Weights of a small transformer language model.
Size: 3 heads of 32, MLP 768 squared ReLU, vocabulary 8192, 9.91M parameters.
Architecture: no biases in attention or MLP, untied embeddings, normalized queries and keys, some layers without attention, local attention windows, short convolutions, an embedding shortcut, skips across layers, capped logits.
Training: a variant of Muon for these matrices, 152M tokens.
Each number is 500 + 40 x the weight over its row's rms, rounded and kept within 0 to 999. Layers, rows and columns count from 0. Numbers have three digits each. The size before them is the row's rms in percent of the matrix's.

# layer 6 MLP down (transposed), 768x192, rms 0.0893, rows 294-400, columns 64-127
096:514562500573536552422476473453493538482496517510517473509487474415517524495489460479503494504443441513540472484532441399552505501529468518473522470430500497493437493441494552501530468481481489
095:480431463485507504493477505566463495438474457450438518508577504521532491501493492583519512422521498485449479507498506529576531595445455514505507469510479492540484536578443476482496529452483470
115:472542457551465489481482521549511460474522533436520481530493561465438577534451422457559478560490528497508475475476433520471559460520490481526492495444470465442460496418511503451544511554548517
094:561547516474536476549486458476498461451513538529533522544431496427545482469486512491556492536427544418452538425581485542442483522503511448511498448493475505505537520548479564459527483448509450
108:498534492436442499492501471484520469520522487523429511500482472523509550547470518555512454478494484481546501463442432496483465548396505513472493585588506520423553496548466485450479481468520503
107:463485429523531478552475507548518575556478490468470462498532484486500472532469464600435492489544459482521457505459466508546519486542504586550520508474490471491526507575565509485473503489622539
105:507474490474456508499536537518510423466438509520515408499499463529546483471485475538488547365444507508548519507527564567480487495473518510452480427512502533460595485489503517499592453438440532
097:503415530524500511433475592462530568518523511517542512511513566530544467502497466484504462513531506485506512525463476540520489548512510437491508433514552480475550461536472491471505501492485517
110:497559489496537506483444556548474482556443484527524531492557500462548461480477440481533569479431502513476583521468463536509508492452532475458507484468518487538492426485525428529485476529417538
093:388533512438543546494556479545488511492524560464472498476513517391579499577418480494491453506468431572541512437466511514522469500522560514512463437504513572461514446534493480512481507518514526
083:432484498492513486532418407571489464415497523496459480496565490394487552520503456438510459479504536506516484503454607541467524476548438496452426498488475504521448497472461471479481524552516417
105:550524542479511491432537466558492476468483506513481528491437525535497504493503582477495531532431495480495483517509476515465490516514458574473475459533486520497538504523488545520520522565539575
104:497502550458442462438516503608449480428456511500563526511487433555500544496517499479532465479538527547537433482545468568433512482473456517541501479523522544419493577427588504519561481509457457
098:478544552548548507557558535532486432505569504518466520462480492547551509511526501455530512514440488509527515517448481544475472487518498539518488478536603459522458486566541545445553444535590551
097:531447509429515481603509437559516544486536523476528472524505474490476585389449452509513499455452493534487569493477450544444509433477531476467492463491572502543506484488438484546445404494472497
103:510564520491484471497427526498432551540504548444502519465448416450508503517407501495491491566565507541475504479457530450511515502542462455499455481495559484522471536578516528471503519511479509
110:449549503572467499500488478483470595469500528559484572497422536479502548504534522469471492435485510466542469516491540529486486496470492533440405487525454424453510478508542460468442517508477507
097:480543502540518512557478509553558502518486496515479469493498522524460491471511562474503503541490546561585501554490619467479513572541461495451471500490530555478504521512450487474496446489492554
092:431483477448566414452478488465572519461525599482535470512575450460416526479527500509443449532488454522505523456510447469542458574535468542527457525492496442466554453484484551480502456515539478
102:528561476498477580500446406486499579478570524643431500422469512490539452540482484534424500454516516486446497537479507525458491426493459466579559433429465433502512467519476496488464529513511579
093:457456485524561545516513480473573526476477481546479477555540545400523480547443506500571428484523518494493517532549459548495551474403535523439571442539530524449427501571462468475465531516478489
098:503550480534554555550486454510565493553439456466487453484529425544515527518524447459520535488495485513477491520493511542523446458487436544460460483434547501554548496412475478428477453471427507
113:504456534524479443498502505482504474533549471480493548509525512525575499424445511519518533547512530472514484565467486530467451524444500432531512548475540491451543509449483542461552563548441474
103:446522504516475530500486519521511471512484525538479517522425495516543490444453555452547422471510458496531514556593520536496479564416538547491485548552475461510550460460407455456472488489496513
103:504560488426509483517511406455545622505486447519489536460507469572540430492532509547489562491492539450527570480486522577487510520486417549537525524498503551505560469434485547497527528502504368
099:532461520561487411579495518496485494496505532590479575494545473425520502492541495489525476474472481541477538435471465515492459521490451490551523458484455452518524552524562559515480533546567469
099:546500499529490479502452510528478539402452482484364456531512490558566476547515499451522443548562506471484527548502443583474456507528577530501537561499446451554497506544497530494552558478514485
108:441456517536545500491518526475496513532499494564504528479399392509570512537478498488500488447536494520515518415548486494498499521469477517474489436492530467568553517512415477521517513441531497
097:595501479549472492553471495507485485552519526522541447486532489454496482491544483513521413425563501550531446525417436530481451517496436532494500518517487576517543518500494554522433583425521488
103:500565492625532477516544495408493527470551435495500467437501538446516447535472468526508492549439527486492435501470491483465546455497450555584580474488564515525487449537528420519510452521509502
094:500511462430446493497444476479548495434481428546500429515545578448524526486448443515455454480505567509484563428468479529535542476470592510460546465519420495533582544503527437458547504546469519
101:565465465506475540582486467492550486531479528439515451524478524508462488486518548509515528499463495488513508444511504488524543462413505526420548428465518491524462531481495559540494533571508517
109:463523517510487491449528542530452464478473475438461513435484567467464445495437505501590525587508482503495523491487520526532491540539496513507442435477450505448541479487430499527485465456558468
098:450503522495479475483541519528514540489553457461517540540485530508495511517494500539425532558427535585478557471478468491430416499543543496512530483515536509487451507446476523550469444490527428
089:538455517493551499473567482482542452473503511515487555543499512490470590472479524484478495477420462555475470448474584525442457512531520471506551532508436515564513481578500471592519531501555546
103:504495478479573510485491490537492540546451385533500536495498446511491482530537525550504514485513509401514471549499475477499536522484575526424478464582491515538533500513458505531467496492541478
110:513488510507442505512482465516534527412532565453461551517512513512481457452524466556534494516497477456590460477518502530567516477491412478530482521538492577517505586545451463467529467477551503
091:558463536502504562541498431438489467518545441409473516539507557509488489462564521453506463472464502499522492518539504528546463431506563487475558554522492444511380473459474488462566441519525445
102:520491507496508499471453500513478481514431475458550499516535544445492519509478544498474467479574533534461519448495479498427513526500488458528520468520499506479456502458415564518528464484549506
104:542497436565502493475475520533435471561510533438433473484516508432461542544446451542470419476434512564495540559499526447480418401409515506437484445479515511504497492481497508447507481475524560
102:505480560549493508491436462508576522443483441474474484462528518580527522435487493491533474487502486433574518618449442486542503436550506498460452549498541524459502523504487516542530491525458539
099:483510520463493487483473466550472480472487496452454487518531474501521504534473495460480556432541558471530480495554488500518467459428490493454548521487493450546538480519395458496502452456517474
098:491489506524617485519540506464493529472553490477530448525562538463486524511456482527450479465531520543516533492544520490473556528565493466462454515447436416469472536471488477545573487532455507
102:520505503533428530528543471459551432473545506501556487497490529577480603482484495508526492475457479522557566553428452525476455463480395478535525486513539487451537404517474459550395526503535439
095:542523501396530436553593493526571522489451458551533477555418508505536478492565554549537546509462564521565515510478445533518468456538542494501497479489508500450533531522465432454559472518533459
102:489483421546523462521517515477551392480555494575507484544527441489581495458443468509510509461564430508536452535516516537474466495457516504570469523434535549498532457440484466491598558486467487
108:455526541490504527561468495545542563457506497550505513510519516437514487523473519491440442409477485504492511503473513579527467509533468418538455547485514504556525457535511490452492493471492521
108:461505474512432501469552550503450546510513434508521454446476574441464502567554502498511551516570456502519524507499509537510465487485531656511558514496466512528431521497432510549452507520585542
101:540495564541553507440500497550546490473514533550533530450554462423463538478474425557505525477496573482537511477487489504478503505471474525561536536535496483513525476531474494510521497447437518
103:454525469484496505533466491573437429447509533544515504420549508535521529524497467499562536518523444538462561474419492475495487483524520551450507460506453494504514428495486486486557512485502608
094:499498491540530474577441485580492578499497425510492451437538475495426514521542461511416468428539554508487547447461518438483469511479532588504462495452500434440531582534559539517506476490534481
098:517469489512463523480527494478485572524482593521426481508473514435515500482520494535484512540497446539517535548510437527452490559587499575519505460550515561488413486490483521375411504496486463
096:519492504540578501476435496553464441488533508472531464504451425425461480546493474502503543485531515447388450525463560492514530584496429540466470590519491465496498453486563515513459468465449555
100:456549521456461463497554508397444480465532506533528521535459588481490501482491483422494487509547433534484496559445498508503580423529522495484487580540496557491490522540468500464532538482508505
100:476442500536491500572520581496480450510434443459490467441503535467499466441467526507521479571556512520512486446560544467470462473463514568493524507519543565519455439466468543534480531418531446
104:522493524482494481473496478505422461479489535517518449426556471479477493470486488492501516519487499607437469490479475491514577491552544487466541409518459440505473549470440516500504508461507475
102:526453476476463586454553557494436510479496464514478564495406517533474552570422526468499521548494513519555531547487433488448486421513451533497465486497495515509486503521519450511507465510480409
090:543536466479484515528443533471456510576481501424516506484504487433524509520480472480475541508494541546483504564519495499513543452600481576471479540487467505484500525434457506473488533505502462
087:486508501597435493529463492471503450534500498528543437548467475422524524503504473513488540599417492494504458484458562538520516484453541546509545438565542541479501483505428460532505491590437447
105:502477473537411450434445483492461539461526417483526481450493555492445488535478471500489500487529546518429504436480459483485532496454422493534462478522494487453462417393483503496494475518430487
087:494484510475491458500503505516507522486554478493532472489511524407537491472451477422484530471492503510440527509501464489538502465509491456494537460477520461544482488546525500534554486495466503
111:458490519467528464551477501492532500405506515482516536497523478505453496470480475485503501542528479482500488424594509501526539454501492457562511561525479511476459492438562516518494448453548493
090:456469532532484497518475572516493532497491524495486494542536462521503482528474451501569475536475417495487483468542511462550497490542450503523542545490460502491523479429512479514458533468455501
097:499555506482519521426528533480483530531475475449483570499431517522480500494500590488574513510477508509433456474432524446491548450528536549504512516508483408467436511429535563513530546500552575
096:528505560481443478455525385476525517534513488512493471555472472540563535525476499558503517451505427517508574524494566494476591526403500464500552469516497485528480515538495462458505544422535505
109:498551466449521486480471468448482473447508518489458546491481454563535484499399543501552547536487451493458472520462511510523492453522456567514475451452497523469538539496508509453515481421574483
105:557444485562526503528431545476491498517517480459502468534497526536490504517466444562467497438550529428450505506467475463463527562507567555494459456487542575510490525410486523486487473541515430
101:574545423450526439457530532526535546452507482558524439521457476481516485545446517506481540456431495546518375479512481420538448477492450489600493519518540498483487512483437454519524435548491497
079:574482556435511509421443550524479515503513519424538474551536555462525483495499529525504490535489496496505478481506489494498531475526518467509449574577520570516482506517484511557520521480495518
099:512526573522521476391442479481528486596520519508520440513484467515493456491553482562449518506540466490488479591545513522570550454529560501456515525458487420476509522542495503452507504473535563
118:507550481505393514526561470510476486418480529547471579500449528569476489492509554521521493474455491461530567455446499507541533499518493549498536524534527534502481503557513514550518530549486478
101:470521471488460526492507479530471579478527469545482501524488520561570526514543482482512436500493470457531517558496531519519488545487510539569452556468531562542457516456490486440462516425540512
096:494554491478455598519448522523532423531519493552458439540530473514507451563549491483480463539505523482458547482545539481538445527473497439538472555457415530460437506593547497519527536527509499
089:531508493513590434479561530407553532571530497487464507508545487552485497469474486488473514402536467451587524421486461499483527494493526614463510565539540584526462558517506489479538533506570458
106:435496471455447482567551541456560466445563529483592527523486538529512460481542492509471508529557577483558486525536490529458510534497496512501474522523559543459535564479476449428487462539494472
107:493489522509424535563494480500473494458481474461495489514548515477564516524509465419487520543508581472529496514496430515473534489543466480581485532535529541449506516527485479524473497554502451
097:496556514488507499460482488532517504557502465508479488422398533539559542463630504482583509500525512492575541453389448450509515489497448518562502489474478469475524543527462487454492506439481540
097:475539470501467465480522453454566520574545510443550519467476460573447492470520457543520503556567505491524460471465449457519492528503477449509492468447519531502527462471503501476572517588467513
087:487566415490505543429468462472451518461505476464450433554495401535507524470499446502507498459539479452540532495497516413553479506444493488524499537470528479515451560533505552475477539497471495
100:490503469522482456522526414500498441511483559495514523562508395461549595534461404495566538497512510514512465468522468524521478414515496576569377494458495448484485512528573505495494528502580494
096:537487502428507517503510450490469521530486470534490523551513534610592472505547504462460433516477513512535488443468512516488548478503499516533503438534553581528567524507493514438468474484530540
099:446482486388476479501451497537476531511483531487479536433468491493465498530534517456483455493442562490533519525540503495492515532479571522532527442479514463479577492538521481440546518429451528
092:495454576445457518525511558491473486490502456527526511536481528479510485519454436506502550484567519526434513545543465500420489445492550516537450493491517478587575505428499560480450506428478462
087:497540519458499414572489520465498567436494529470502457497503492452415491470508510464589480473395516502576459508483482472489490479492535581528508512487554559509534499482528482419557455487452517
096:522442568470566584477538512426476514540462541550528516453446557508464459529554519458442448446469512523536576491502512494566422455443595536472516492500497525476496478536530500439498526508555489
100:512543571459546466515467476519536477431521557510509470534498509529497449493518494449496536513601469488468501523492557593529502497518479543492519513506519408544584543518546464420528489518525460
103:515480493544559517514531503519458477478481540434515528437502383485521425484436569515523536527497489523471485519605502498503508568545583562459521430532479471511533510525508552486462497377523493
107:500443540524514488521432476548483530483537500424475528480548463530522553556435541478519558550517522483545518461524459470533532472465479456413473481532520504495479552463469486480496492543485486
097:413517547481448497498524505516545520450491506490453488469418467467479527455480455483573463536540458512556615540492464557505455509471569597408508462517519481425506544487463516467478511490547458
108:516419528496497476503494500499495477556499517493566580460532475486483572449563530500524449477436486521423470513583409507493471563539447444492560509497540550509504566532512462497502518524484535
096:543469475472513514554557479450604472515522554480462519471552490468511478504482522458456491441537473460519526476463530482522450502488530492479526481502493499512484423550498476466512515527505426
091:484534486501529478494514529474480508453530520536520501479506516499502457520483472497513468532513419450521447489501501443514424517508434429548495495506525504472558483450499575449480422567466519
089:558543555516495369494513547472548504424465487535507509428548560507427495573510524426483500494494446513476429480497478503524536438496483534444533517494512503525474583488447514501516537490454524
103:458491554512490460559576474484527570525520530526496466528569464544487508515543496606495478499499488517521487552486470477504462471448572497505560548515580533534546509500475513551454487488494539
108:417496558466509554568521447500481513545531541488562500548490503552499464460486501515410476405534500469466538507502490474435502486472447562503422513505526491560499506562552486520509495511482534
096:494539494464562487514450479447543477490532431469483538457479439501455498542503538470551522536547515491515457499599508555491512472529489425440445540528572472545452519426592445529527490447421492
091:547472489521622528535517462503555403530585559529551536544432470461462517441550482471561504470467457526492505479469502448607534466474449466515486529484440568453493500465539494461447448515517516
098:529559499630485512453485497526504417484520515461480439504432477596467537489506479496487554550479503434486471501494515560536511573493512500514475505471544520451519496487500456497502538468488520
096:503493379567524476485556498560449501499521477604444454475441438414490487484402486481490536514435500466475450532547587492529536507533540474482521514514524517458560529547526479532560599494506545
106:498553437471505541460502477436472458435527486479501533499439483557461480509485470493475548478561406464443527555492462512472530517436501455469489574551380543518514451510366499552493512526482438
102:424492528544480459499497565563509504515487517547552493521471504507520510535568548501495420508469548506487473502498551490497519517507459546589537479528494525466568496509492489449440456444482495
098:520502499520550462444445529506513568563523485506524499569462499575527511440453488545554493509505517496508549549500467484525462509514510499432469555434504539483511557467589533499454496564555518
108:539504494438456525582553512553466495408495525523496513486492510509496552495478506486547465468521441568434465439556449471535476493502521541523470513476497497445515508525502565519553505501486488
104:552522455547461518433540493491477495561508512496484541466454515470548474501485530468478507507527446471549529445451531344509523504501466485498551531476490554475473524511492457482500540499437532
102:542499513448510498484455475424465477537494515518610554473471477541497423572548546557566587479497535542493544485523530444526453499536482424483554499560490470473541484531512461512491510504509513
086:481509542457589528478539459444472488534472533483515435526489443459511443460497516456521548435515505530484504480535520503560472521512524531447506515461525528490517473549518447466503510525576525
095:521522535488515450478602470479522482493545527470493514535536531429536511448508471456491546450499609568485456480451578458488436481479546443487491504515459552473482524506525449473487449507526475
# layer 6 MLP up, 768x192, rms 0.182, rows 295-401, columns 64-127
103:541577516440489513541450612556521489526583484489546538513495469511534522508476559453494510487472563484473471617496461515546478405476483493418489457507516503516428514443435565508527536481477509
116:476482570517421512505555488474522523469463466498496438511501553502525456565508522481436490430477477472493474467509478519518450505469461470516516533474506473566487482558468503549487531456490510
091:492570546550560497474465528452528545444459434430493529477548534477551526504531497479482470497486537486479552618450438461540469502488468523512513468448584539529480520581551449551443467489547515
097:514555513491469471488392471535511495506562520489459542551449530488488469489503568479493486448512518517496532542525514465495457488404548476488498450474508514517461524449525517551514458493475511
104:496523495490472454441514471506539486467501497499541463548572475487555404524532522470454401482536466500504423528519495466524476527489445419492488561522494493521445552503521493504523554477508475
103:520409498434593485513502487526528509504533502474520476494558469548555447481491547555473516456472448432500494497511450500472439542533488593448559552443457449430495580493541536423498512505503485
096:447549495494515486483486513541474475499487515511420496436510451426533469520444519475436510462495473496568560516536459452476463498488584539558533513520457509489414522535492534524500562485522438
117:513503533546460495488434566529441529514530548524519492532616535508499495541581521473458433442566530544465488461585447520502492439510490479556580536485519550450508576466426519512480477502499483
087:487564509493561520463492616520511475534521497445432519505516465468508459463543561451500487481462461459484481456607497475443499469537494540497540539545506532503516556487475505574509454590499522
092:484496480448505542502541651471488515522456474491524535505463470521431475488523483545436516452485471515432457438539480503479529512518501523491497570515480506417523520502520539501454536469509477
106:478550477556459435452499460485539520525473597536495531519558547512441460558475517456529508502414453472545479528488497525540544520530521491528434414509513542435537520507439500525510486484574467
104:596463518500495501462491498497515536521467485551507471528502461530438524535553452448588543490552504470464479446537459471497469496614568510546499476536513526455595517458449526450512510474535503
098:505563498454448509468440476498520500462476520520470560475508519464542487508518479605461476443441485546557527491524498505440420535512461444529576537502488503603503430554523512451487538518500466
105:534514452522512394520482477529470501491533529443394454477466493520473465492491498455365515481540455524509450497501456578501500577551471466514526560496542489481461532466519429484513606452511492
093:435502480523531520474473518485512505485489433473538476545422540573520520499508482499472546505478515504395509543522492502496449450446530522551515542434442499484441460577439584463498537512545470
100:473455554587510474468500474462492512546460512523506506551512472460515497447509506497522515484446520506411483440476485496421507494452588496517549476515567513425601529409374501530459520518491454
098:485477575427470523522503528557461476582470484540530546487496485466486486495506528551587468510567499544540465531484424484502481470558501557508501527466562495486470473510474563531571521593524438
089:503510606564516507457534568532497482489493543507494507565430532483485475525499593527570572538513458520459515496483479541508449446492449500520460526450549491494527535539448551550524552524459468
100:469487555460495590502498455533466493481445468528462520460497502517440418509504500428520479523517516525512500462497556473469451474507501556516452504461524561558390537545506507488505497522493488
095:480491454510563528470487551434502513489537480471524487527456540526486560448393517502509463479485566487498528469498530494436502420541476523489418581450504438494550459536478532573507523517499481
106:530414574436472581449476462455495439471500402419587529564568517449494490497536496522472471533438481563502541441427453514571447467511500507555569504506477490546531477489504530532472556490477452
112:451515479454547471543469542454461511552541506541465503503545470469470455531448436513467453547398491544486523536500589458543500581548480514522439545487424556524471502539516468447510491516523558
091:448499497441470483463533496450565477493520507458415569507502463487523497643481486525537491496496510539479523514407475436468532426561472452555522541425405514528537466528551514529463505533511524
099:471458538420469565476491519497526483490543478475509477440532503530448498427471481443413534518482469538465559592511510416476555463464574545495572434512468516524492537459529508483489506487464547
101:494495538509432607471486450481513515499472452550515475486481448557509489447558537448518453453542514510509540374451507516504546505510538507502465549484462569420546503497498522545479561441551546
103:573456439528467476502471481510465442594499577387577449445512505471465488435462535449517514516511525521543517535544483462499515484439472482467569512537473445465457505479485521514544525419464441
109:545465507521528420544492496532492460534526480472438557484472425509530441566482545485495482479535582539482489501537511516510589499551539507508415470495538439543542513482507483500531492527439514
087:451393477491488500504508544519523509431477492521507489417551497515494458547569568488438475497442563471529493460446479511531503492541505509505480506573477445509503462531485484493618464532464506
111:457509482565571531492510527470472480490496439526524531490490576518511558486541485533500515566452474489556523547399506518527539485511579580482436503527477494454540496483521526556544489485475585
096:435441436482446516493457511460533477576495519434491456490486487518483478566488505462539507434570483565519529538469503472501416450467536498535549497483459522485452431572470552494443484472459455
096:498515486492520515500479448452434498517535512428439510464589620517491534488554466586482479405501567517413495477514560506517524510550489507466559507496478506588553482509483516517551595479489446
099:496498490517513419502504502457517546479436469474436486494485486510520492510495597451488485493462527489544538532468465593513442498429549517555405519563514572512523531483496504470473568457515578
103:496495453483497573514526571490436506502501478494491511534457541485482517515558467475429532576524532529555503581459431474501494430453468541519523491526436576465459427533447467512571537436463496
103:522465415463466565482481554458490448500518524456506584458475485536541468518508383492489491481429584450486549466520484418568509469479440470522466494456466508468511488440570536533467521478507500
111:487524529463486549537592468478514484591577486438512463510450533571532476470437496470504461566512475460503483470531507595485443464479492512588466487469464510497518520506486478513510517489525465
108:417454480479534426457507409447480514520534492453485495466492466500531467499515458428535486436384547523452477455466496505523536538521546503523501468457514465483557506511537575477497458484476479
097:542539504550562510571471506469499548471475440479449545464476503510435501479499481495488493537521433427478598555490502466530543473443493519453493505519537536530614495521523527459479464486477543
107:487442509535455602551454535592557538494511585489464453526506453597522522522510511479521520501563538498486472523609521478526492525517491600540517478453551510505449568570452525494493507453485455
102:492485473490535510500500462541496493482515449574556493533587521515493486516527527464445503559489489434477446492449450584512473555478579512522540532524505554550453638536526453489474461569494470
107:512529513517436576492522465473418508515499476562462458453460509458546470531414491488538498544533448594457545476463522531495549512489495470474449555530487549502510462559500488502498501555499528
101:517475465569505523505458466540488505530423484516509523377493488471378496471475522571499492510511438510505510566440470546475477462456458525459488522469534534467477481520480508467583475466520535
098:514516527501492523482474526580532519578429547441471480501456490563527487583515497412524514474478442528542469590483507603522566497475482553540456500427464590468536495535513508460506485485501578
100:479506535559510437565486503534482514512487491492505537466426434466485503579453476471464449489540474502510484512539501553491468503505563563489577433493537450494490522449520509480526487594555514
107:445452488528496510565430480492481559545539496523583463488502557439458482503521529482414468460437491557532543548560524458496455481510574475510568475487483472555536451549492500478468428478495572
103:532471486441483568523511528461523519447475504420527520562527594491493504494499556510457444512548523477485383477525475564493537427513489431481485484484465465423524510496505503487493440519575435
089:549497538444502487484572437528459484523536433512526497473484548479490493517514446484509430498426449557447530438450504416514489446456525468511525494548489558578599506469502504513559497514477549
103:544524443499529531486448529490460475471490515490540543499551555526441507450481526460488552516486510533412540470509489485534497598556457470495514500522528533521461471479414422555480573488486470
106:463527444538448563549537415490459472509537466513502526475496506501499529509425478449499536507579464478561520582525515496499468443477476447517493408460503492466515562543440476515487526577489533
109:539456508586485505458545543467428555499475468506490497537544503498445508468460476516511485523551525506477510502458510512459579423479490526535474457576480456447522605507500492544530519445573524
083:398523519471539524460512561520536514499548558538504496454528498528572490551523449409548503509488504516539457541536526506449506552514507471534504378476522513517564465464492431518467496549448545
100:541446513471527448481488490568506499534465467496438489512492444546531535425537511481529408468460487409442501468485502528497464440500531421492420576513538396595524517446525507565499474506545545
100:500469512570412504505540498518428526445443480530444536521538492567496537517522497457462502513487508580558519516462487489473450462493531529491410448496498474517505574468449579507504476505569482
100:517504543429501516553462476498530516521486579466490609550517479560543506544504484544523535490526480467523457447477510520485446502482473561481443477446486437591556487458502456481443501529494487
105:518455473479477491550543471511485548483538512519489547501500478465452463498465471523530506497528556555448430504556493520586522508552459480585508461552521518513539587513514513485466531480430569
100:583510544491516554503502502524536553460552498500512442532480543556474500496559516568508504513470503458512597485517466481459463489575522505572529494511585543502540495495510520542498557493450471
103:528533465465532514525417489468576437516466478491494557497543506534529526493533468476446482530482468503446515479497505535510498515523503474553474561538477522519470528497511496450446499494552490
094:545492495442436565471552460546518457559530444479522493567565519548500529487452515460513477545488450475475500477451514463493474561551496447531541456485494545503556525527462509461537486534478595
095:562448493371465474499575536557529424503472520460490568522515461537436458521529500498524583479465535500508528571535495510494566492522457482474435467438502506511500455494546545543537513510604429
096:513517492589536529461514493518512481495532498481514495460578452509508529489454557554476502452461557464527492540490462516526402495544536491487421483538556542545451373463454495432445479509540504
099:569524451537465500494583479450513507492567460483473451447466535524426547498587548531477486464579504510483541511484503502561564527486511494505497445496496505501482554534484554507529481484505504
105:434513544513491549446469593527532507448607496483473509570520427507493480459451552459434490485484497521486457519518452411422509493516466442419529503575420491489463486472430561444500491536482438
113:516431452464561552519510496503513456492513566539617427553472529485483436530526473447536482479547503499528509508576549496523506495598497490457520524437459415463440456518528516547487507497479500
104:448476508408517539467498509506495540536512451468507499491404536520532545487522528476533490491482484572496456460515544490539379490503542508540435482466518555544508500465456488557509501529525401
094:502505555434516572518485532506456546486534569471477460472567510560507487472520450479510515422434607482466489519528471543445505461506408583556435453462487449514553468441507490468504439513494469
101:488575494501488457529460521545455464506446505469474409489539493508532452431507598530462551520447501424518500525457484407572426516457475542510435498499488467486538474495509514509444494464564515
102:477500477556510427432499491475488536478443492463481531500513481548493506556530508566502479566538471538486466479515539465479558462532502493487504577541507439466473559563460570469473521520549589
099:555423425560524521459546461488501530478495527479473484511475547470491422444529499511463504480605514508521550507477479507461539437505513483485492478544505464546475514506538453463521538522494541
093:449468475528508488499515568502502519413465531534476470558422478476506462488532572463462464495510407506563469536492475460404508501512505532511533444532506602548469489521506551592494473507530532
104:456517463487552466499489511537478470485482455476410508515504506539481535627559496542519544492532528542454461504493505434429530475455511480505506494467496575448472485512567540531508506495513476
111:490469497503544529496491529499482523531511545467476476546534443556512526539548492524482457435478529563504487556510444514520505463553552527551464475489472478487517473597528446491521540519532501
097:518481522456603513571484455541470471492527545464483499503517450554571541466456482529554502431510479530565509485408485525508567428470487467518507529560449474474508506510549504474497490557490523
094:549465472521494489458579513527492534457517525503519468459528586516473479384538477519521491482481428526520475499490524482487509485516492564419501507483536523529519484525468502535472415454441538
097:476470515481477461469560591430490509507395428458518544472568441422552521517536534498511549515447499521486514490483524493528573491472501551511555493507428529495458496581528499443440539418509550
112:531515506508487488401562477485504516518561500523470538592479505514485476499499580503521473504544446465472453423535476543565458500501556482541535587542536514466493506493428502500473547479484459
097:517477458491566465493484453476444444460471506466420604530490517493581470472541530543463498504511473520494550541474577531490545528490504570504505405498509461498463497461503552509475491486562536
099:574433512507525480468442416488526478489455509463440573462547521564521496568493481502481431457507521508457449545574468493487463560557548534471433532546514447457507516500529448527510418517512529
102:466493501492505551506525529487456513491489567499466446511479479544535512529541505510479473504460510488542505482398539485461438496524519567493473534575529466507520499487474523498494526553560500
083:511513507481509502488536584545541409511466539467578462429456514433504474473440537515480530517459478567459527549595522501495501480553485520509489477490478511503461539450529525427552548477492500
102:516433562541558554497510468473445551465460494454446502485524497551521488473409463512414464495508456501525518426486427551481564458503516502486454516494502509432519477447467533492470550529492504
099:520507522521461566541503538536544476531501538511442489525507458495501489521523480511451569417523500555607466497461446490481603474503521536491538580502464492483498523559509466464515620478483497
099:539497526462532457468429515486596516514567529455486571574468475468508500536492500457457460496528503490482485464543440464499512441461560537483493467415498495434493537520437523565418454492516511
096:499471509538502529467571556493441452506543479464521493439417461515471526563436521518471455517532451518499495501506524489529527493552589428480591462504508508519526512495574514477478471541491509
087:521494481467452511475583537549500442452523522516524561501427464539443566416549458556487469514576453578501486549537550556507499477556516477479518530503454512500546533500539431481512554452511483
095:436516500523506509440500483468515468487528481512425521549532481461484569467541552533490567508464511468445489473504520557535491454594495534564491437515444453533493485442461502459506530508474502
095:475485535512464519521471550464515429519499475507501519535555462522521540525509483448423550516492553460524548494509478489441398464512517545518477482624492567537567507457548526448437481491495539
096:473494490476545524502453545493516543412542434528455446513520585549473507496513493433463469518508511453482530489451566516439505496487494428518485485555534432509538425523522596519513484468507486
091:477490462534476545506490497507500468478490555505480474510465451526509476554495518527462411479521609504490430490487504530482489480475476542581478523543535572477449554476499484447551494548553523
093:530475424477574505547489490473549472536512404507489545416495484492521515500488510486459474480397495460486480530565451456507555508512423440506580486509538501436546472504541491485520450443468541
104:430491444492563540521476522577540491457505518419435513461535500492569480500527496483515410531490515443555586489476534526474517546508526510482507431426503482460446479534478487470501457494458486
095:476482504476545520526480527483497499400508522418468493463466579576481493500530515516545510459508556532453486517533526502508515527513452594447506542532450525437513529482556529502549521564519550
092:465494516500446507384549551550464480482539508500475508532423469489448531509486535535527519482517477522427491478587515451448490446516520546556499594572462544461517547521505460495465510458493517
095:508538431426460577572432547466483515472411558476529538605528477455495512454533489546473518440507444471616472545569537444504434491532468481527523453450465508495476484487544463486507462469500502
104:471502446521441549516508475488506424480505538483546453433516446467527541545609499453477567477506502570541493514580522580487571501458499512506498531499506519549506475517542431412517542559503554
112:532462598489541513494479539500491531520514505508438512528503536461491484563547559490516470518526553545493450463531452475488574499592488490579497497468543472491583467550472520508560463507548515
095:443545611484539529483482518491438517503485444484502492460493527512405453486625566476493476447530505479443435478533492484577491518497461502519465540521550489518520477462527542512545516465489436
095:450478564548545452495469451472417515530477543495531542549498474559485484450512514513509531550515487556510468500513489449463439532494468481464541422466486569543489444580438479510547502517495478
099:475469461455447432551493535581556513496509458472407543492473501584423487558455552451517518515481531508578462505530558487459498457543476537538502558577462454483451490486494451518489414501513471
101:535559496475511502485559544494447465469563475513507523453494585577482519458467533548536499475490467523555552543487520523501463564483451566521515493518513457549536516517537551534497493453509453
099:565555493551467522435466441470499529500532494537434620470491521513524483518514553444456525534509474435526467494486493508476548555524557457468452565448510434494519471492492442546443520502525474
106:518440503525499493512465567519469527475478489482554494532449546618478456541536541462488481487484455491492472528531544475556484450519559470548500552464491512580451535472507404446459443450523482
108:520500542512536470508511615508498485496450519545530511515484431591445505407480427504525496495471438451473479456536544508526472438506524547539500580458488474470498412517473484479411469498500507
117:484508589539481455485519523524522455476531495544430522541412507515499471506483507523539539518514480574522512481495561469542484418521525512511498502494443523428498512459525487476490461464555471
103:571495471526474528497434500483512514497538455478506465458557488590508472478448435472443520524427510439479487435493538545488478556466559445415524464500512458582526472450505540490534532505492528
113:548565446493457540496435506511477465511467488518545496442499494525489484552493398491570497485456509512480520504503543495436461461509531452538474530531562479479450521455535516538432493572488428
088:577493522475486417455519493508506462530505482518479525498512519531474489512478433607555541527489410467517469501485520387511466431413513517501463516529494527477500528589531543483565471488522447
096:542541479448495522441540417504464513467430530535497448436532495465516500507426462534520487566472470528537435630484486485450469524561526515500504524537458506495504506493417473533512530579532497
099:469408432522518443482533475545530435510475517493474482445488492510499510553431502469536458526365511501541489527551437510440425463504448464567458465505528523460472468487488475560437468496485484